python train.py --n_kv_head=1 --head_dim=64 --positions="rope" --attn_scale=0.125 --parallel_block=true --init_std_up=0.0631 --lr_head=0.00885 --grad_clip=0.5 --decay_shape="linear"
Each number is 500 + 40 x the weight over its row's rms, rounded and kept within 0 to 999. Layers, rows and columns count from 0. Numbers have three digits each. The size before them is the row's rms in percent of the matrix's.

# layer 4 MLP up, 576x96, rms 0.205, rows 323-395, columns 0-95
103:515542563480552468516568470515453572506528607510510453531547464567490479396475508469519511517546483494498423598454511481546468517517547455476480501521440431492503470477520481452487471521488489480511552476572435481519481560444475476463460483538491497499447495550555436470435466538500526501
113:496425515516501494477564508490553470545492531445556485451499563463512526451519584447554421545470469437558509527530498496513465482535493446454463487486531475515547536491545482529457466535552483473453517526426531522513551471512566493447516550605538446471504471431473459455491523480485581546
097:492433567500538536505508557549532437530521559391520500493478443450425526530524518526481498597479531565441544469505474380522531481488461519516515509499445485461455554503479532519484497511506462450489552482480576541465537433535495516501538446463534467427492504503517464561455491512511536489
105:379546466479486485533524517521455507579472505442478497551466451520521450497532527501545458518529583455497538480471487490585533529549516465541520493506489448520552509463543521515502495521395459506466573483434476492457430511468440517486451563453511438431521522529498480479520505480511419544
105:474408514516542514472456510492450532452510499514428411457483534513567495493488475494518483544456518512520471449513484449536561397549519483481534479434370460549506544545564512460522537508547510455504440449396496480502523515493491476499534464498504493491551499530502471449512500440564519517
089:505570527490461554465575427479530508519486474445523596525516487548540535495469474454471426534483546493538491577524484466485488544505468448587514452504545509494448428494472503495433530488543498485471542513516423501454578497525553544475567525433469525529476484418499526489491471416486507510
089:547481533541547573569462509473504582511428511502535481528492449542459429525527509571440542445509539495433475486525536491496532476527527505478586463511423534458413578491513517430445527468486529479556533538467494513464467472466504501474481518480528425455453501504528502496421486484430460502
098:551486511472459445485523474480469573494548429493532528497580504444519573448426521514499450520449469452499532495536523552441499542531539495542525579438488498444552437484496473465500495420534523522512475433452499557491447512466504520510537513550509404450503461539543452515559458490560527493
093:484510515574511473502547455541539534506463498512499474532487485489507460579547462504512562453484559444442436497443578567454493533470514547436468547457565463534441503516488485503508557611497502584606496500555445499457530498491502497512475490517494496443493440487473514442518481544452487532
100:531448501465472537547485554480416499430470443479483531486481438480478446455482462477535413414483479500480452516536472525558546501517560485487562481485538568503450500466453465503403514564547569555478499498473515559479483565481507449469560492449509482467491539482517473508525455559475461435
081:529536541473537488497498463455510459513525542497535460541514441509556459480505552534537475515562510436527502473513454505455394568506511504458508537532471464528495493450479431498470552532474544582469504513443450434489435466521498478490561437520496546495473552450538421491408530452437467552
092:501530583444500489509493496449484504521482526473482527525505453488581567446447571548508507575543497422495478484510501504484500473480497439418518474485389443508418528570480456553558477523562488497453585505521514454435506479515474457511551500515455513448564486488495487479504525476506575484
100:536492600496485512516558482481521518490494542510465487521481460464483475458464513492515476545555593550489491484490488536550537422468468521475447520401451523450527456460498505510573473466489525546529577535451542541539510463479425487531546540451561516442468566480513535566482557549561520467
095:553472493461528520469451433510427505393460491573574515479524555520508442532599484476472441532548504429450487478523508538523587477484488486439470478524498500546566457488491543505494535445513508486577483489470511509452492550550495528513492562468558451514527480515508483472438587523511470488
105:474540468419550439487455476491533481513500442503515446537550393569491530578454488510484505509554534515495509505515581463443472461417450527410497484475482514488434537488498569536474552514497426417536509559542498486498489496480564500494454482499543470479543527530460473513542507470561541506
115:503457530505549461549480517534592445551568520463535472526480493547443466537544465455511513530547518603447545522524463525507471504526433480537524544506497501515522588469477545520459546492500501508451514459551531464401457472512562540486560467479521473491500391481538496529464455499465445469
084:469560544512509510479433558514501469515444526506519548496526524503521518477452536510454481549474524480530489513532546461459530479545519455521493549503471497478594393506471456513500492486494501498475477464610534526478455530481464492471513473557518461567566505487552501481428484509489405647
116:424523546472545565544463438499505493574526538512537543578495501464561484471563566475449473503494475510467533489498537518542495531568507505503400482538506527473502488460503520526554516563547482527479552555477488506555479524489418457525448495567493522542456436493509466512538500594524414536
103:502544450519510486511551495509488470559501516581497462526535414485527499509509522534484484594542461493539521509472540424439443467556522537517429488525484470548478478483529532531554463516486498541497515434541458384484562509490487481471525483491503499480529512409490563457432452510614495472
107:473424480492462504490462441497424466512475535510499440514485429477580521494468509516520537463459477501472514490551518479529502567562465477434466467496544482543485518512541470448531474534512482520544554537491518564448526483548466566542464480514477419513432484539464505503522443633581502442
102:504505522455449468505555424532512544414526480485459500545470457496468444505507499550506520477533440436504611516515474514472502550446514433472520564532476454442531539465479516485455479453452538476524499417460509482526523475481550488556470459582430495463529559486486467558502504591509451481
101:475536509508506506498450500525435504498534453477519525507495462487532481484492485480511509520477453414654506502495556472506497516508506525491472490518449541458533474470583512465461448515465519492478557468467522468403472465480615484493495489424542497574556534506473489545541533394487558528
116:437467518456510491441562466555443499542542456513482519535488442522396567494537510535511513502558465651503522486492469547522447507498509590474505501513473478448531477440527511533440505459467589494497521473519498531543473572467498479442473481516496464495452570516485447463497475507539492506
094:552448561475462495504475440511454536469526520526489426525563468516441483388555520463576519544553526514517550512484520488479491568471547506491452456545452467586507504508484471499428512438469503465529464499455469460495523547485434472572492477570469425493482509435513457501483434515506533463
106:522506540460512553475478422461485602522459524531494469544444580544513504497478490466551497530499449491517516561489545551433515502586474459512462516523500484572479433451479507478462522409439536543572535455528476488494500566457472450564471482509494497470541503487562499566527509568484454534
107:507462458531556624449527529455519469423585501488492498450532529511435509533449513492498490582515464483537522528557522455483588493466517461460512464500445448518516478477530475502518530504514425533509503571529489552448531498512475415465496567506496537474507456534491523526474579413467506530
107:523499539457526495501497478483568463417502487479516490517531502450523493506555545469448469523484525478531511492497520529471473488388524506587535512491473405494441493545507473447426467517497529470508567482555454430503480543509500454426474511459614484502482585558551565501484533558500537491
086:565471515492511592484499539556446493464447485505463453490570507476507447475544493532476487553497504501407542492526547515560491505468471503504574519491529542557522485497431476471449493461496457486535537539438519476482454539458462418507439505463497462497506549514432385465555522529558428518
101:471499466506492451467517450526487501464518456497530463544513404437486471502520478524500501510454494451517487462490588489438503541462464491458503504550401493499472475520551489458484521591520557449555449557430526567462445528582473526526553509522484514431537442514554524495480488559427510447
113:471487484515535489500471505495457585430509574475496509510566463535538511496537584495471539620488481441543507523527509429493520522508482515531459513467501517522509539505492483476517517483582480581506506464475466607488487472486539590511518507460453518504425584492431471489422456463525542501
089:578504503560512510421540431525598559535455458456547445514549545491432522433550549473506534517504429484539541483462487499427461445501474525479524430481503455580461544501503446501472481440480496505544454493517393458494490469507479507529469462491458545494539476504529480481534440514474486502
087:484537546581406536483474470509451546501568466519477478481472495551474481499525491532560551401469501451433534484503482543475507495444529503560477484442512542477540442501513432487525570426522547422511523409522461494531543515543508536469458441487522507497485482446510551517462459576477534509
100:493531496514535556437532481429567523377551490454510520553501544505474420580499493486442420510471505441497450569440531482490538478437505474468489547575463528549502523482510477476528521521555524486544462509469426519462554466480454549516493569517516562556520479517486516487544486463482529500
105:493524508437497493491479470578509547448477557519526495483545481498441499499525483545499476515590477517559531461476431499537527489447536459486474477445439448503577454473495515456432448453517472499485519450539540467583437527465542543466507519476512552515490448494538500574544538581571461577
087:461527515533493496485447475508480499441458463466481537454519446495558448566492481514500458409523476456530533445566557555473542482458561489520555482540471494461514508537471435532440512439543535576505450540510429508512544542489503495480531492509521521486475426531481568477462562438586573525
087:532413517469485497487462531483371564550511588491505539526468517486447567511543493448495478475514531491519435499456583554470450411472520536539509493421506442520474397504468453509502519512496508436515481479519504526440506503488500516484534458534511498481453488534578545548489507486554503545
092:497530449541440488496525470501486516422543522553541451520571443490482515542443467560416503544457522549518524470551550520493506523490428561531498536474469555541520616543521539484478524521488450482492500472447466491523555448534485460483489511487567430410528476501462521573471438488498465513
098:595610483519566510529445486504536458531488503544546525483537458539510444402515452477496496545570519524507535555453489520531433499522442451422493500456515436527477516507443509520485536516514544520427535467527482538479519486522532452494458472569528456489537471458522500492384480502483502462
099:574503578523454499535528445508502514483533504497454532512484495497497485443502515469481526422545542494465406461530483476505465433504522504510487406518570520478457548437520508480463468536577508453539455506484493486486416497485604501572503488532562521481539521414540501527489439494567553457
107:469507579561517561467499483534502442537505566510533479456467514461501524524511532468534547550488606481475428508523492481508481471540511485531451533501497474557539441523418492514520507500533591526419545484474540507474465512491551554416497523452501475566606584457475509495494490512466457490
102:465503492483549455551448444454464470562467503548484534475421548513487550503536521531514502456490492490478492484571509531413517473393521505505492576481468456494559470427456479444520478491551506440506500483560497407510595484532485530472559566535513469449516529524451501555472484517540449509
093:545482472490505546480506500485467561504613500482413527489488408514435483474516505490468433488454480558371507522501477489463595482485506460428492508514480552448435546489413478472509547482492495497400508525472537510503459466500546514512530462558525510497485516464501443478473444527473494496
098:508538499503480535510449451426498509508497529518514488520492568500541570477513468548484480541440553543518489503488528511603499452501547561498575458614505582590501494514489533545512515471469476526534511517467504463452564503474515460467422536482494507515507562575458601527520465453502513465
112:471589537488469484523440389471539472495548510521465497525492583489501510488595499551515433426456492474505529456505447468477479475509416574458538463507483474471501517468556499565504490511469500536520521488485516486502469494508586537444522490482493480495532511545555547413490481540558425433
115:468481564453448490472484491468465506451419572538526539484473537573483501491554459555490521486511515493509517453469481503522500520514581544456437463474454541481494441554438519558411547447520489594521481470454549487521420512590518518520469424478484493468508519521469489437527507493559526526
096:538508505539451467482472486475599534447479496399537397581463504530507462508524498509516448524481515539525481480531561554430513561493577482481525487479490481520482497517444448519490537534521518502532431495541483501477541444542484518524611503482473430517516588541516521481575479477533540470
123:517504483495467504519539522537533427498508529497495617517498499443480481453494551488475486449594430460523569512496475450502484530528466451417440528526448479455513450473528416543457566469497505477515459449487503498554489496514461482503508580522592489530442474510522540540551501586540487538
094:450503444513489437568505458481524503483564536487427557533490504551537494492526540494498500512529529512456461492486510540559504519378518484523507432506402570425485512421493530518495447512490526495561469471514488461492510504404475477445497550489455482460586573507472554513515504494513432534
102:403518472517491547499481467489501606507542424536462530524405489457481424490557500557489540512541535488469450554554453542502510478543504554499458495483493475498435518491518571531553523450434532543466499497418483467447482525496528521470485460436515556484474471571455456466518495512553463479
102:544494501498514563399559493463477440399520497439542518500529519566487553524443466528539454491461541495550506479561499502493532522478457516488502475475477482546519474457493422479499557494526462433567519491535494540561506511521533434535474510513493490427521596453471520475496538443568587480
109:413478572516469562531465503509535531530421540519525491497537503564565482503528537445533523531410472460452477502431541548529514539532491533466435519495469494451487477496555455517475469508522487558526538446583532433446448464497482471491444490514546563513436501469505480483539465477462570429
086:520511410478557497460426481499505511460537533500532534483483444504561528477423460582478491542441484478498534466510476546556483560503469575479482550428473519464515513508424435460466542536471470434547483424474459477535569529506484499468438489535496555494484522475537505568529579515533515543
103:518404463436520546547394498542477518494486514529388556515485432476510485524542462476530520541463582498459500426446536486552515503509512521526506519498477488534516477447543506454510429541407567595524518486468491433471484484455536542494503524487527472504503527459531496519528459498462465449
100:513470500466509492503503499528522466449552517458506503520496526421564413487546518506562498481463516554437398518512508524482509528529518458459584522587473479533446542523516501471441522508508459477517606493568565488503501525480430529481480552515537502526555496462494542557462432559418462498
104:454474516494530491473469487488515471493424530497485533492503528400497460519547558474523544501536481502449504448511514519518570501549526501463483457473437549515561528493432484540451457463523511459428508524472468545518510492580589579531478398537415539517532522456507420514444506479523519435
100:550488516498501470562534440549468575495472518453460449540482465552561579442551529521527514489510431479573520466470468547503584436524512471474534466463489572507493477520429574432449518527484486491479563541489498541479509419540430474486467454459482439473494476493540537529536514542486532481
090:490515455470575478458553515528504562470558508542506518541554405567534444552494513533480521446461381460504522542508501488576517487489496443451520476428503542522477470483464527611519517430475505479547517476501454469501425510477514535509502507460417485509513492480527527525437449497502447476
115:489427504505503489495581531501490449518553523560397556452486486504461489545522488502451506487501489496621537455466504515556528467554539480424489479547458507511498505492515416501485574472541505561539502470531545527536553577536493500511445537488519468453423505458482433525500466535545439474
104:483508508511560457445516493497507562463450452527492554502468469470482448411537451484534514467503489534548431515539544513442502534414457508475484440463544533542528493486532495572425526554495476500465459520550535542474527519583477532458476547530448536469511496505471520508469361499436540507
100:519469570481519552533529519418499519500544586498508530537512459543536559525424513449529489484498458476546466472512579573463514512538498445525483490453421477481496491406518493501451570555574473407533474510483551544482539532573521458514435479499497537500493507471562472486498448547471491505
106:501453468465473551512483517439592541495467550481530540540494469501471516512492535436543488511554400506441468550523503538541475464505441452448571502544568479545543428508534428532511520530530551466565480438516545531447467469535532493513495521505509588463496492475522541565488506416529520525
097:484467468574439513498533464555499482525586484522545603579452445451498541459534521486477484475448544478493535529545482506469444481461556481405434462447441551490513469587531526461533482509481529468523481450500521506530444532441508555493454562497478466543454473487460482493547535489542483480
102:516530568483489451485495488531476529542522423564439510523472533450497546517546526560530499521428452448626545459543570516458498442470467542482454529503491454470519530491546485510520507502577470514558470548525564509465466483466480528483550514463559466473474517578449429529498441489511536528
099:547542505532523503535506540507506530526507482503499494453472447475582492486554530437429511535528561480447492505489552560525477511521510478535438553454482381508506489528552509455510534403459506463459508514515538562440491460477529459488478462506518546497436570520513468525485480597499386487
109:469522532517514519544432448490476520497490506487502543506470449514513509503552507477510446506501461520562431480437508470493538451551501479485516536551475519480587470496482466471521449504510447581487634495571494399542473543513519520452486542609537464520534580521479456459489491559520534473
098:466531505496601545517491462517502497428504606482475528475479469557490519445480474593481504471481524402447449531552528435479582522456541492506482483458448567496486526450504513525491496500515486550547507459496473479431548514508525461486559501424492471491476511461522433461460469537514552575
096:545498446484510563562539536482480454469519498472457492533541448489495446472497480452537517522450507500478577499505558573522560509558483564495514572491501453489572533508500501542565475540574515463479515577518493539484445503518510530443419527570473623463523519482509497548550490512507569521
097:431524431595556507475497459422456543535483548443489577513401478527504525513499536523444522502506494591517555499503432492465503427491485458458495546471500477501471479493484528447497502516461486550423492515517481487447430479506508516440498509443548502523506534587591526478504443501540497502
093:434468465471493478522567468505521521555594514456468459488450497490479499460475502488545527476547520594533516489536536538492464536448467574512535482397483488503544530501581475534509575541501496444559514473469588494526498516482568467446468463529528498499551434512472522419471450544507498452
100:479471443500520532411458495501435552442529428497453542530542522486470447607515448468483554477580535488499476517496453548432483490488539472451442556500509451480504539497560492520433520481446556576516516520481458547460508530432523498453504519443536501468535566454529497553474515483531478536
110:492506563484481412501504479492531469520484458464514423539494467529471454510479515511504530542564529520563445577547511596469556520451523575453496473478451475514446523492457529472506510557445507429525440534495513455540445480494467480530545585506472501428484518546561475467444495515594509512
107:431489439448550543416501486502515472472496520497407514541546459533574506490479504504488494516454560464543485517555493486446420511493435464452512551460568551516525557468518513460465606459554471490439526494537497515437550509571498481496478522513504508584457470506485470530501437515503440526
097:416501545500460509519538492502461495450456505506519507571483492558514426478484504527529466464489540513515508517507505500529543506528557447537481496498560550530466438525512464450516508515518507585518475472452490430493505468493514469561515486476511383475488577493539532660548559487497576500
# layer 4 MLP down (transposed), 576x96, rms 0.18, rows 323-394, columns 0-95
099:524485463496475467452514471539574412473471446458499520487509527485623523567480437471467553376496471530444547475464466499492516526551455499524540453521513557509450559513482486494538508532543505498459421539432516511412485494469542521524525486523525573475519521499437525526511444489482503509
113:487521512541486464483516436563495545510452541501532556573443524521417467421520589529551507460491451462483511515509486519506512509458532474508546544475522485511605487500513532453455534513504471503544438451464541536442545469531502489447584491528445511485518446510449415495530560513530429548
098:472552513464528484507454467522465492542536553496453514577522486489501461486487461464519563496594476488523497476518497519488506545571583404520561525399512494493556455530531493541502496487454567438517507506528506422576491504469511449527443540510543522421424490493532536470513485520453495579
104:516440547463504457479442463489526500486539558457519395519544506499547516543507480470510570498512580518542510518561410497480475521520453501516563570478518527492470474537492491500471435557481492506529456507408539490539492468453469503384536511486547402506471476523582520483541485528525481528
102:429491467497548485560487516482563434511491437515488465547471511550464468555508495481486477501496454475502522548548440477458479490517484550489523602539532459511543486501477443492444465447530507460496508453508465448488519495484529529511495358465488504487537560525430444405508596541499503542
096:539427479482484505538525505541501547547557572606463513527450453521442428504470573501473581479444513427471495465449457519500485506497500479499480575491431507441472554512498541463474503490458476459489564485485506495549510510517511545467508571555481528462503410481499488534590561491470517465
092:540521456544485458456555463477430476483525487533495490501424519483505590486493485446540519487515429512546481526510472519457495443527539546472503483492541573465521488511560445598558482542518477550483428448535544545519539507555592491505481487447454559461459489468574508475461561525533446509
110:531567454544511476530514416462411505476545500456479507541485457489538555500501496578462531433441417493491544461562438543505561522544483514505492566496506493529448523504489460556495562506455502483558500479465483584493448506470484505591505566456484531460505572507554501439464499487510487548
089:474510484485494474448459511448485431476568552553522499395455496432464491418527558502520517537503448479553462475524418510488540462542486467501461507559490482425485542539521514514582457458490547502470493549493511422517449500476485484557490488502456472519504551470521563407468587496509537486
111:497461472458510469512506554464502482536600499503536580451479564567525403500490550536475520496466589462499549551531473493469515494512454479456511379517579471513567493453438463479507526528501526511466414529515524470491444528489519538448470480480513528547513519440493436500493554447499507490
083:508536509512460490497555494502528497567424500539539551537519486486506514506473496474590552521468504558506461469447500481532579511520455444511530506516515557488504545574407628459564509462454507436494501517513538514558527518471521479537493544448526486572515477530508544432600531521503537495
101:435535528453502529492451513475501406506456501490507506536485466455515486512428512495469543507543532487472544534531640523516456479545431535546568524499552512575528486476495553449452425447578490587507460542454536492531480486485493527489611516515510485514481465492532548521519476512517491468
096:518465459490522442455422564579477487562451517578513498497503454518609450505522523500568560455412429517473477484531489509488500504479475487543466412494509517536575532506490527457481533460545474517533531485531593541487516480501547506496507492486545458474523480519548466426505523407492514496
092:500471491450513479507525493518482455549557486494506549460416539520457545532556446382450469515530563441566488493531523521484453530511508566528568569503570501545523547432477507491512548508486558483470454553553397545495472530475529494490456508509471522489480542444475505511551534561512497448
117:514471459539520554528469511541497557596457539543485549542451533495513430521588443431496509466461495479479460479566440502484474501504517461556470507409514532539511477515449475437517517456499436530455435564488473513477536434491503498422533448503493534490499506550539456453464589543497492496
100:449478531518560481481540475460443501495493430569479480455470524485525495468494519481452441501485486551524523612576523489459477436420538582523464480487471531544462532482486491535499548508552538510501455462566490527521562534523506500531463524560572495546541467406512507444550524498518467420
095:525499488483514401522437492513489565572494535520490509462497464461513513468465533459474539458506471509508532398529478523486414484521525465589499562485543531498428485538548495515536512501463491542503412502499494521537565508548390501513456516439417520604475521505473481462469521487466516518
106:513481546562481490466465540512510497471497400436483501459471522541497440508434512564506515455460516416454540546548503497483532487493545490507509491435519490475541481538492465519493468433503510526468506466553541530437532437537556473452459500448448503370559456510467530564511477445579529503
096:483527440458510508455452505495559509533480485513550505516589491439510522496454470525521490485562497613466413471483495537512463557564429452494582482453463500564519473517463549455527494465550523510474482523516472559616519514480515497515467452493527543422491553458472467453537471471460514500
107:469509549492515522476510460547518541572518487539470452501612496519589507485492510467532491521425521484507509483545530498554472466495552499544493492470498553513426468529479599450516525506495506472526488538489545512601477472517420515520449460505552523512533476449537513451507456421527464381
106:474461506495517490455508497446411555510427516533541536461498506547522544523504518458508500499522447513505595445488428470489584499546496553496465567499470529589507564582525459570491582491508421556469535523455502525477490463573456507523494524475471518544536432471496512521460508448514481466
097:535510470513411451380513465475583494488522492492520497514498498525542508533482481506495528473501533528480554503507502419549497477482463580537512490469504491507461513514449558494546453546492526573511452494591461581542480523444483485417497458507467463571585468475566551483520506452489460449
112:504518530504512470511543447515530500470488437488492438497476463561509444449502586508463477444452521472506494495566504430543595513476536453519479560563487534565554497508553536561554442536507561503498520595556501545428538491491507473452545564547489487531490500484531562540492437542473468498
095:477573411559525451445450503502543498487513462522485513550430506485460478480453530451547444521544501507515449440472453519452488480453442507483573447481524537520475514485512459503504487524468464482505512473494535492498463444573485501467521542425511607569487455502499505473513526400415502574
113:550564425596567525556523536472472483465578502485453488538498497511470574447542544527483510514489545417533508432521456433455513507510508494476471491519509510427496504553487519553532482452426459468488518503472469566525467503489488528496483486442522518517513443428533434454455454526492591461
105:444418561496503510466432474494492586461462483519503508471578503535500532449436492454444468505446503543529488499517520466521502524436548580466449485526479454510558464464520458491543516524519498441546541498530544538493551410590522477495551559447517464452526473511520545548521531472516583483
103:476433512474571444494514524483530482531490509571495540429499444492464449524413469515478478498593499438472483487538443477510616509483522538474511551504533503461482442476524496548507491489517488520433463537453468483495480507478460529575419440476531541504554485418510472525500552486538514593
090:444517489531522444541542512425558521489510474499556502482445508485514527528462477442572538527472431475501492556430508500509501569475449479543527495542509491536413560511560509494606479481455437538436533522448516533515486528492444514517476564436512461502512573461504468501458601522513538499
094:493467521475510590429509560522481472565433513529545508510464462517482485553527513550463524457539505512551503493505437551542457467477442482489505506514542402508403551514457616504532447484420540480425487536433467465476501467507479472472458476444557509525531498481510490491483499430519471477
109:539500603521457566486504510507525496497399417483443522482478547508488518534527523455518495425526551560520517443525556487455479508450462493581454489497464511517534551469523551462529508542389478521540537498508476436442478503457584461483499516524482511497499513494504499446524485500472499385
083:507483468478508441474515538471457492444483495564483507499434477448506538538502490418563523468410530485508458462457412493469490510496451425570517535561475515482460490561489543550595459465457475475496463513486528503548463516470456516582550568446495476522481514468509503456489601499499440505
097:478491476448471527568470517546547515549397593493515551531503515531445497499470457570521483517541491455530417491467601456447494528528460502530485524489582480576498487494574457553538507549504515481474540451487496505486490477480468475523511441476413510471501524453493446568499449484565507479
090:436452501494514469500502548490446448552506488476482515514502506496440583459505420487544557537511510531516552458598476526492451462429511500517427481508505506520599550427498492531462543551481502502488458476487530450433499458557508485479565506412469483516467594515473483503460453527499513425
112:493475489514507435457462470535449579449449510542463575468463482459497522565490480576534472504554420525472529510427474485528456563503472517471481477474486582480530496502487550589449468516501506524494462511447501511444449514535514534522601492530524572500531518512483461515581472554554476563
077:508479430510543507508477518491492476530541451501537490417393519497476471528438522438516508573387441495551463508499436545440539519556483516520515492489560501523537597519515466543527464504409528483422551517537469551452507526480495445581515461484509457526492493451483485501513536503503500468
086:500494491483479498468544512458524458508443493521506469446441429497564548500533522519517462469562391473488474482497511544470580465462503534556505495553477487420474596501507509461481572457386476470491535495512442491470471486562512525544516523526502448524420533494401503484506462505514467450
094:538421554555479454454552514562496460518428482467476486537463503513477489461531509482520493486543413499449410505486482564537521546468515485577511487527458545480553434471479498505521505560575515433535482488457488511463552496495495494433483518480466549423491602504543447494429496520557531501
094:475483527425533502459501522516453590493518507470532433506472532487451523558527541546495412489475455517553391452448470488533533514421497518479520512599509526474527512480472511506577467475491528461570523461515489512400562529526463549524528517485472503514425435510441478522517529477496490543
090:493420466556459486504499552493485513518433504567541503429468523562480518492535521517544527487446475458447518539513422491523566504513506466481555543556504472460480512475574406480585507527506476497480520502506513482425522504541543562576496529461511448512450499542569481466522417551498433540
099:532478568512512423512536555523518532528502471482481516459461454578529435572487497480492514478482475501582490492517527523515506563578478541505557524523527508463514532475525491483594577545560576588382425555532469528514497517469477489517501497418516488505465470520514448480485526487452489516
110:509516420540535451523527438465458514481532505477551473520465522537525572436531479470547559494468461499605548475429469508452484562563519544520487599572442492470476497504511445506514507501514487448492547570545473503506470499467530442469538523455565490539526531421501582468520492509487510466
097:466463465465567468522457542487578444431475471522508442557532503541457507461493468466433568502506488466475479546568554516457525485573465460506494516493534448521500461446522534480563508558435432495514474559479474463530567462530506550503449509527508501525396484493556554454450443489513507460
096:526482533462510459451558531554522460480506472491587499486478448515541457549488502484483525466539442494487465503535493489470558544506480431491506553427501481433512507492445468485444453432541442494447560530536522573513429509521506493545611454586533526518506448491563460563503500522507432492
111:451566559455526552475462518564475579510468547470505450456566497505544513541503499462522477520437453540484491449456433388487474445474476473477508465486494520508565430524472411439440440540516551514543484529480554508512564459482461462495534475509489518509499522509552519491511467588545505503
110:462494445513527524504490580520557577505519532517502524489535530501421542470527478558526459518474521470577524475492520498422491503481491445532554541561564471535528532431528492516502543474536510479511419508443516434519440542575497502517532481433486486538500463524474513548467416591501497591
105:519462486512503468491480427541428523497465530485551523432528513516525502457508565498463500618493511499564457421507569561527594466500461532426495497536427406467514505473534503469546532490483478462492478516472495547504476480474468515518453582469544519464582516547497497555471504429475510504
120:539466497499459464429531437436499468439490507490425552467501548520488510504518539508463532405461517495477440468507547516528472504486472572517472555595452417480486510548499466543492538494492449476533526531437465468489437546499493537570525508426588527473492576499497468492473516580485479532
093:561470481562581446493535507488510537509474476514573449475537487515521533457600445498527491471467510530513538473563502500532434518521459432506433510510431508527509510441447552513462494507415509444517466432517504515463533522463465530484441495547431505487548515481478482565459502510484622532
101:549487584550516478507499582481466513502454511490530503488527544511568514491446520539540431575569493463588502424450577488445509514475506457548490445431500494531523459466517429500501509538413439507505441495525479491491529492448508492550515591540524509476500559482455572532505533459509489522
102:418426564565535520475494516516512506474490467474435497476536486482512464447502574579512468507499436514541613490519521433502528501544494434472507488530495492476439458465494473551482509512561494540546533513502474513454423549504509464495465465480462540479527618464560501485478436536446468453
097:508543496475486452528448501506503569526513499517501479442546504532444502494499561497519471475508542503515521431519415528532534531396585478521555431474528550520567575512544480540485436489496466536542472509445517473486494491541511510517548570434501545438497589462513450509559540508450465567
085:462503548506573456568508592457543491566453528524497413464475527466488567489479498513540505468466546492507403469463460527457480493482505479517488440538594503514491504528543577495493495579416525500488456539499498524550497485459482514539569480475514480512428450473447492498433535538513531437
082:553537495488532413464552519484519497495517533519608503439520529411474609517475481526480522504514452530533479490538451487475483519539464495547530583517499473461499524507517405524565494503576410478444482486485526514511487490546432437505516467506454542514480445507534458515531513442423526501
099:535449494470461547494448515530497507503423512468552528530516496476499478490526512502472525496451415522454536585507536496539551492516487506476457488441513537571595482506433488562428578571539478472516577501447525484439550438525527535475519479536481529468515540569425541535449454487490456481
097:439498446501538486501538535540502533507584507509499461503518595494446570579518404503487445495501500561485539511557473444437480453498455402533486456603506517492502505450514459455514560530435510510501436527488408509460493539466515487473450480490549511525504549467506484492501543478467523458
102:503516517580565521509528528505390491522476499439438503514472543445532508479503497469475537447511504560451563561510478562474487481448490472503454522563485545467424555506416507547572452425516486477529440531534501448516587549486465514486500592524516519518482520504503528515468449466558510499
090:531518462478523450533485609514494405471433462498502522423471498446499516483565490445517466475497495523552462518421484500427457545474483461502538506569550502484551534515526525432550483543488573537454525557490533502511510490455473509545496506447517517509540557476570453487566586482458523465
116:492478542535435543498552451488476591481516528534535469494420559467475478498555426436466472549406562476481492466558528490498541544481533521501484532469492415488502517534491529511511574516489481490467529457519464524460496462463555510597431479456464532505564504554532450505451494439559486502
105:427418521488473542466331491457545516511534475543533513493560393516482483470462484488503552503498461500519539527459508479494548469504485503489548459504540472453503488541501544414484482513485543503497493520476457586447561463499452587497509561480513456499509529523510489511515523421462513476
104:463543456465554557567473506484587532487529507501487447486484522465466540464520517535450501430433537470564468500541575487452456519495502507480565533447582454519523473427482470544557499567501507497536509512582557477516494462499455532454538512476505513438467513434554470481547498583471452475
101:486521431486571467503527523471406493516492494518534510442479525514451419471517516478555477519450488531496505477598457503544487531452463493563503479494436516493567530421486465524502488534522572502461499587477494470537547540406506564411534437472506483560530507530460480505498497567461539504
095:492468450490589502517548483499541493510498533534497443421386543499571498480512482518539463460502540518521467602521572532536547528458458508475500509486529474447430490523481545469527565507406531494494512476492495484468519480522493539473488513510478421596411456451482443527478459531527509522
106:512475438488632503523490489503476520509495515530511451452448419483455444501487448465445505476542518459536576545559454495511439530531473470482500474495523564526477491453524421475451552581550559475510474532532588488553518437506504503476425479468505544533548564492497481497519540482509549486
087:539494548450502488552462560511553518519440505554545470365494555521430513489463582510520471541505494466449468540447477473481530495510493518482516540524519598456464504526492504529481460510546544518498539526525485498510419550599518553461523515436487519509475458484503446527559526492566439541
110:409494462530503485497551514484544462489449486532475550491519511485447439531449497507523557438533470534387531485484535470489453466541538525513468531476515552458507511501491494559559564507600527477494542446485489494518398542500475466433482518588446532495465495564555506498499411524480499519
099:473514467477465457492495585551492487463466512458544469505436547525529523506504486482470482555536536573518530452437492604505464437475440513479514532514549502491491557552501577511574517502479436446411512528467469420509528465474515468550488476607477531577475530511499507529540468490462460495
087:505529487543410498523497500527555512486496510555499508531562523533470482527557590428550483485423465480588482472501434456490529503529470474540530504525485518443552552512555495525562528490526557492494460576572485513519454496458508501454438494455538409530487515487478553589464530447487459461
097:513439547412493513484495516469496536476428548610499488489528476518439487469538439415534519497469444454424469491473477491486560492485478510492573505530490508443488551521499511600484442505554443461613499519520465497516533479557481509481565467547477499486513427513507479529456562503472505506
092:468513553538487558436484472462510603511433522563555510484482505439444419469523522506449506500518515482448453435499495459521561505382518485552512545516432477473528472455480451509533390534481525493518462495466480504542456540447465524575522490443452468522519495528495486504494554459489522500
094:574503578463512503471514534485560458544515515503519469500447531487520537410508477407503509500440505578502561439496516494538550450486560485454525468432544530528485569487471480545475527545460441562451454540521469410549523490531445400494477497500467465490463507527490496492512523560491548528
114:562411505501473481497503528503438483479511507489523581501393605563437448518523504469486509511519521480510507479531496509458523513563529540463428553554505468526515516475501488502527463487599491486496480469564480489466473459523407437563516454525479573466523477508468463526546497438455442537
115:433436541478488497471486519524472491464458483509474489540546549510482488558560559490473444562517516591454480495490570448527500488458512532418506485562522434493489525439500439469507560514483588512511481540485475389534505438513433536518489531491489515458474510451492533598444550498484492531